{
  "vocab_size": 8192,
  "tie_embeddings": true,
  "parallel_block": true,
  "init_std_o": 0.0291,
  "final_lr_fraction": 0.05
}
Each number is 128 + 32 x the weight over its row's rms, rounded and kept within 0 to 255. Layers, rows and columns count from 0. Numbers have three digits each. The size before them is the row's rms in percent of the matrix's.

# layer 3 MLP up, 3328x832, rms 0.0336, rows 2129-2178, columns 704-767
088:135175126125138138164159087168068137125088102127055121131148177123095108118149123114094119135160140140160155116154110174122107131090130153107137104117130028109141100118122124073146131117162085
129:102179181107092091094152121123117131152154116137124125123136155144130129171179137088169120121125124136101120160099102138161142145144183066162153112136152122113129141126118110160080042100154127
074:053138173102131151149117087091128126113102156110107143161176074166076106126135110149088099122084091165188155106084139155099129154098140079115131102144113144165155090147137124067065094114146113
099:136092135056098126151138103101118190131155180116112129150105081121110132137130136140168028111107092136083132150102136109127095153126170124147127117129114139131150150110134142100133115076132150
057:146159161144111154136122098153108124123166181120120136184177090102095110159125126109170116144092161090079159200110166122085125188112198130150126164078150133123168172129135111139124133120121135
139:181156088206118165097036109135132125139141122119139081171109129100154127120138089118124063094176125151149080161148140109126149125086123143176082109117132119055099080190089095132146193115169187
115:174121135106127133110144104126105111138114142160114194186145148117129124118107091131115085131130178157141123056124169165146119134038178127124103173090181142093097121178205218155126168096144170
091:110094118120064143152123081094147138067143143038120167078200084100117077157146117125194128247121145127154049098147095138160163189111087100138088199114084168088170091174133108137115140150138125
094:109163147124127104086116045121158095103176122140113096170111124175110096169172104200127120086101136035108136156101157147106135207119134139088200163153125125101159121116147131113172069144097176
094:163076100130125127086137055202159172097114168121116103130167083111126103123126091134119119103122097196141137138134101056058123123092160125105132200093098118087104152149096160077106106124161193
090:118159182119140117123155090142142116134118093132148124116170078114159163103068126164124112175159131184111104146167107062157153048084148159102150101193158063138109140066147149125159135084121102
073:150110152109103102133138096095132106113122103152180131119082112117122109217104167185179153122155117164105131116132088163083059112105165118061125113138134156174111133119183118147079122106138102
110:193076140132109083055115156142151141113212114123199122153119105082185107146140118165126118093131118139076162103135167191131148143072165074123095156064127098177071130111119170177137084141118110
094:139165181128053152163148105119111097159130138109144161131136127133089185162114091152125194116161086104138167174157131171152143099106101124128134100109100109109077109136088144153174141164132089
101:095103164107127141156124130174129137157141146173154127176106158162173086161109096125112170185101138169139176113107113177190126162075159072114147086114109134136112097198171135150140165136180038
082:100174181147109094101141164106132110166101144127085111159167121112152100144104062076074121139110112092102101182037087106110136118101104109107082144134117154121186189148110160135145138109158119
084:162171144169124180123125111078101098140116143167208129131182103128139175149173113116088098112164123085118102202145112133109077082128123142102090187131138073131124050133163150121157105159173133
105:143107179112132196103174187146159133122107125132111121073125131154145117135152097124184104104148096150157116137151076134115112130112120141132117096094131105184165140102124077126132129114064128
088:101174128171097124092162134129149071181168141068099134152126146160056130095089124135145146090143120149105078133101111236131111116112127131133128177117049127126164127176107156135106152169126186
109:148106129074109125175148113165150086109093092089053121182097133113138129159130124197165128148113132123155169162120110162131130162093177134132146091199090056163125195129112150126139091141136102
102:111113153145093169148150122111131104083132132129098156085092178132138152174154125149113107104153109082112137157170155149143125180099118178152060117162136078107184145118080148119125175136166171
087:122070128110138157102128144098155068240112225142117129135145159151144106072105149130158099105147140127127119163169124108163093135146110066094113037134183133179078163126146149121118155149167156
091:093140157147120079105180200112100067107167085130137122108139108092120070087092147086148099161127155163136089155083196145116179148118141098126195158131134094138093137161101171103096157102151153
099:139059137154119107122097098092124108082140128137194098129109125152113107093094051043109104124132065128116141092103101100130123093155188139050190079083156122123105116134136123104164088102096120
096:159119117148147142094123121108131127190099164105122122166057154134058092128124166109089022094103134128028147132115167172069153160094169135135087093121146178146132090106120136117150154099180116
089:146131152155117166148150128100059165135169088130100121118123146151137114154135060135151136119177104124058134091146083080137130138050155120101073103113184175072093181187142137108145223129123092
085:100106123145092133122162155062146104151141159081105086115140154089074079166124108077120099114096101145093069111098130063214112170089084104170179171143175161111071167122073161133156107154116084
089:150193198087161088083086153189111101160094131193108166181111102190144204158142135146125084131132096074167119176157071222145101097149114106107086132093169116138118194165180079142104157105140143
089:104131137113106181136156161168143117147109117127166108149167099063186144122151114139092143140154123132161109112124140113105074105116140122148129166123149103107161078139117137116128136129117143
118:063107146082152182161104125097059077134126149154122154124165159144112147143091128082111101112093138144110119140079153115156136195063143135142127131082075158156085057134104143104129133084143122
109:144172164114153177093094172099141095057216127241122108143104126162176094150131124135110118133070160089124170108157099128128143094151081126134157115150126115165190115144093146133098144146159134
083:085171105115127132107128178139164120101114154190178076153121127149157160115084132192072074106167158087112130088098161091114118133072161100113147120145122120165151087115205134096134121109135111
097:116150115107078186137129112123090218190162124140136102110174089080130131066124136200099135164105124106117073180153104140132148135164138087089120178150107101114134133102088092101117155139102081
131:129077069156134108135181098131072189142059161127148124139133142093164132097100096170145089107112153124138103088165095142124116084066131147090102083102140199127102115148135185102150138159154097
136:120122098165102140057055076153130105154091092106113106149153117101084086120095145079108134131137064036149148132178101130107159206132157194102113139061074087176113110188114169146151113075100042
102:120102126135173135119132100109103149101131115158111071179101131211138126141065149105114185159133123127166101137092130072123169089162183171157094147158187093132139112127122084151185147095145069
135:163157064131127082174115081129132168118064095124096185148096101128084197110115167140136128131080119124148119175127130085138101122122100136122181086111155140074073144125201092079128149191144096
066:149132116108119138105098145148124094170108159155136144052096166164183106096081168151120089105170187131166113123131142120201117157106074154124144153171106132151142119095160099101086070130087138
068:126193129175095121095113199113129101125078186145147144065100180069122177194157173130138152137133139107150161113136167132129153112176166132184115116144130114142136112085121115172158138091162136
097:167142095128128154186136139119133161162191121106088123124138172136184102111144129137143163128158096149100095102085137138091177066083143139103135080120138143180168141167129175126128147171142188
103:178131134121109111130151181142165105105144152153156195160153130171102127181090146141133142197143120129168216141124085094164178103071163152142121107123110114081100131100140148115188116067103122
129:181140105139158115075112148131193064152160115115064092072086213105124152141126131058161134134123122150156142151118126125140152136105123168128160175130120108097162107096123101135170171140134174
094:147195150131163112124154114169131080086093116124092134165142134111050083147160117166167080113192119147118133101108169139133098097076133151105122129089171125142151091108120176154125117097124098
125:120173130110128165084065154114154099019114199122075107130140079170152124095147120159155106152141131160152156170148119129142088168111139120143188177131155072137142103140102130144144170203152085
094:157113094088083134129129097183117127134108137130156089185152070171131138156125118119125141091098121139186109155088118121153156155076121096154173082116142125126119107118132134175078055180147058
081:102182200166092079147151149058140100160072119153095156100137127122161131124184158132196235161109146132114132141093165119143179183122129155105146148116158138159099130150156090131106144170154177
126:145139157167117127112164169113128105132122131143084106165062109103123150130137111103108173131089104179123167165138128139149074072139127148095111133124047169152156146113051104116105096125110158
107:083109209127074045115204154122049064100096133176108108193198110137093109114151104148141133094071162143093102107101077097147194102102066108104062107145145167132099161085142138150145185168126124
134:167137103079128144119090151130155086175142083093165106170148089120142062143131137129129117078112110133136088140092103127125124094098134121113159099153169121095192155103124160136071090106172134
101:093154105108116170092205133140102066100098160149136111102127105088129110149156096135215117099097111145119119134044098175102161105150112108094114115157123155146110072122149113069160157104167150
# layer 3 MLP down (transposed), 3328x832, rms 0.0336, rows 2129-2178, columns 704-767
090:180134103143107123141063095136122156084121077135105090111094128140094108147156140185079110149161168103161091168117135176151174112072088095127067120112072173144115186116168183158174116178092106
091:092164170079073096082175113120126154151154122148109097103143148147136126165168115101147120120131121128126118139142115131167162135150171096164150100091184150138137123126140121121083074099130160
077:086110129099081113160082125148123166154108140177124149116117116167120165128179103069141144135145150111096105145138122132156139081159114094173117145125157151123105083177111145071135113099129095
093:144123148112082099131142081169136164183168186099103147146135119122083099111130131128182107114091113115171110081068144115108115141138119121118200117132150120103115192160123116153148128073157107
042:144140146133128133146139109167119122109132171122149159197145115103101119167141114113181138109109148092065187179153139129118135169101180177154149143079167129129165208104136143123121128114125136
147:165111146154072124197032100120141086147162116132154092206162153172173088148156119174133081095152117109139147158151103129096113144068100112158097074110113118144144138111103131183067143124176196
117:091073144135130143141149091188130090060101133138145158192127121135155179113141144173112146179102136217120131075111104118084131122130105155098168156102180132092067105154180148168162113155117136
092:145100118140110116151121129081181126096089145189160106133126117127143163121127107155146134124146110080114142156129134084078080140157150103179122161121126112115163160108105138147131112083155188
098:150179151115110131157141084114073098123175163121067119150136102170119125133120147184120122136149118125004097167201162129116118157154128129164121097144170171153100123142140089124107082149168112
098:129101131109108087114149149109198129191113112106111089156112114130124105150136126195126078086167129112182116167114110142143112166173146124180156175119110120133122116132095158144131106163115165
092:158139182179157057109126128123175116132155147132081101102128112099084125122133177102177114118147132220178155140154155083140192078165136140068117105146087153137163166093139099154116150084123053
050:139109150118114119123158113100106113076125099147186144137122131126121106221104138163162126121168125175125124129139081159077064125138184138094137113122150150166140143111196112116090120095161105
115:187092088100189101112152142102163136133146152094111114157186157104137139116147118127070152093140108126103157064123179149125085166088139047155114146167113181170141087171104132073196070111148128
093:172143132153078157132130127135118081156161117187135155172122157088153076137147088150144090121157120117142129160138148134119144115107086201167138141143170131109115101150196098142139167134152098
101:145119115118178090138145159137130120178134093181170118143153102102221133160132114122078150126058059180099105127087123147153076118048107090135115095146174192163177116150129109124116160128143101
085:162129091173196091129136081101196146126170026147169088153133157138135170153141137122159126129164140126123125133104114142144079143182159140097153130121173140131151050164148104162144089102092077
056:185163112126152163105122123077114136108122151151186139184155086126139187149192092134100061110184114078145122180138116124121075119142114198104111176113129087139119058119185146101144094145162108
108:092153099084191132105110152193196100128159075111143119105163143101111061174100135121138084083192080122105079183155116178105112132169126077113117160127147127096170165118101128105079133167085157
090:120145086146122086142058120046163139118209095098148125149126138069062154134067139139132118083130106148170150133053192204194136144148161102086109146149113120174090141107107116133165127156095179
109:141105118128126108143194183154127115122145101106072109145117133097159151155107160156153140152141148100092160077124103162120096136021137158140154124181070113148119153156102094165126113154117118
089:080132113124091180139138123126093134100121135127109157106078132140132156153101141110139116104165146070093175158210176132141083193116119117154078087169138130078173171156067124155106151138154153
091:122129099151119131131090150111165157106094135112129156164120161128137119103122079096103143136080150127140112125136117115112160132135164087063107104080091107135145060179130201053117102095133162
096:118127129142148176138105178162121156111080050195095107117096093128100138133142138143082174111093137170125123161132187142096134107026151158135154166073167089044089164101111120155091158138127217
102:089045137155109155146116144103066115170129094105125067128107120120084111094090126073077120107118058128102156097125117135158065120193178157116187106150138131118183069176131097093133114170152108
098:150121112124136101115170056151175119150132181133140077145073118103130141164158140175159107074079105108089156145160110114078092090121192068156107118105170114115170136106077174146105088101141103
090:132095168110164140163145164162124118096091115140158073092105136075159104140178029133147157124192123146093088087116064170129145140116110149153145154110180199083143152149075151157123193132133091
086:177157088157110115122190115111165067149168137090142126156137143136133141193111154148158163159045153112103155098109138061102160176110038154176120190140163109046143116116059140156149137167135176
095:104119110145172128107130176187133143183095173183117170124134041137130153097103078140135136081184102098144157137145079096183152098164180121115135174104152232111100203153102137119119103038150099
093:165139138169101088141146122155148185113157116144153131117098137101108126130125166139110092114151128108165185083119091148111094192156165131144147129135132103140127101084074178125127173175195173
112:085087108115157136134078147100140087102123140122117146160153160138124134161104127140100091111137148141165109137121134108148133195133195179139135170114125141154139078116106175135209138145203074
106:118239081129167130076146142131170111125191125138115096125098182142126103146130132167117089156106139069129150197133101096116126144104067129115113140146157116129181099099075152154156210104130109
086:089134054121120163114139094143151183122119111118123190113124128129107130158155122109179083056090118125103139179137097142126115155100113113115160126137131181110140126074158136147144088137126118
095:105094132081059131098154116155074154113144135118130137120148109086098172159086139174155151151122101157088159128143092129167118149091172125116122145164129082133146122100065185116106173115137149
136:141098151150102138124136141140141129149141130122119052156161127125167149112134124209102153158121126136165077144176080148104167097052128165146138092170083205154128143154125139110167114183096088
133:089098167135136093084121157162103131162133096121127103109134053086084109125115176069070128128126098110135171121101106193173112157096129137056130107116067085137124085179123101106158147183046052
095:162115111094111126152110118112084129079181115133117105096100103119162111125087126151092147119122105127157080122123089080116130122255132155148128136183122103140157113121107071139161083083136120
133:181116150117070113146110071087107154119108116109115169114138090121084164096142184125152077146119124170125118125122153103123116129052094122102126132154108165089122115153169150058181152134150160
046:155123071115112141095146139163123088139117190177159138080113154156150110090064154145117082110154170142178110103135118128186126146059113194128142145140116130161134118083172088086097046130090130
069:129139110152088103088164192151143103080112165109152143081135196092126175192127197096094118138086136133182171128177170108151174101229153194160187107137136097103151164140111087130148128136160120
099:162098152097127164142074161121160137111117131117144135068110164066142113082166107060077086158141084144124096128161116188162072137078096112108154057085119155131172145118117161069125167122187169
103:214165122159166129111151096111131168142114166168118148176084118140145124143138144167141093137124138154150157098154107145120151078075181113141131109150106144088129148099118172090167123140120118
133:153113059146208114145099151138117160199140102088142163074134231118168083174105199127157117131115132135131162163060140116125191126153139161133176126101179130028176098109092101170098171164149162
097:095103183154153125165121107152118081107125125143083098175114123136130128094129129157169147109175074129102165099120107155137070089118107103133143107121153068133158084158131176086120091081074107
109:085162117101140193106094122121100144050082193139118154123129086159113129102122156146166111118129127162128131138130159138114096145128100111154121150179140050110180109123067147125124177190156105
098:107206121127122105098151160168149143156133158130110131163121081176100120157080142140143161106122130060146126057110086086147092130075120192151126068081106089172134181163073123155094088156130138
086:088107165103139105112110145132133154149111110145130117133073181073099097121099079133092086099054178117107176144197080164124144146165065178144145073127127135166062164129113145129124095110134145
120:086166136148121152156158139126140111083119134084143157120181134057132161125143122112153095125119100134136148123146148165124169096061141084091118113078127114109123173152099117168085105093097172
105:153120207134126103081158112098140144062147150142134055128133121141152152129117120106091158182082159134157170187124125152180088124146065106082102134145152143152098083129174133140124122131157120
130:116132161140123153155030085145166126096082031037119135174159084172148101179175120051077120109100116140180121128084094117125153082081137105090204158143190176082153131173134136121115134092148145
101:102135166115093154115128182128085108138097123126130119079039124129169135177166156143136118136148148129163161130111115147097118110152099130131109101090102140159191099123163118163109127132140153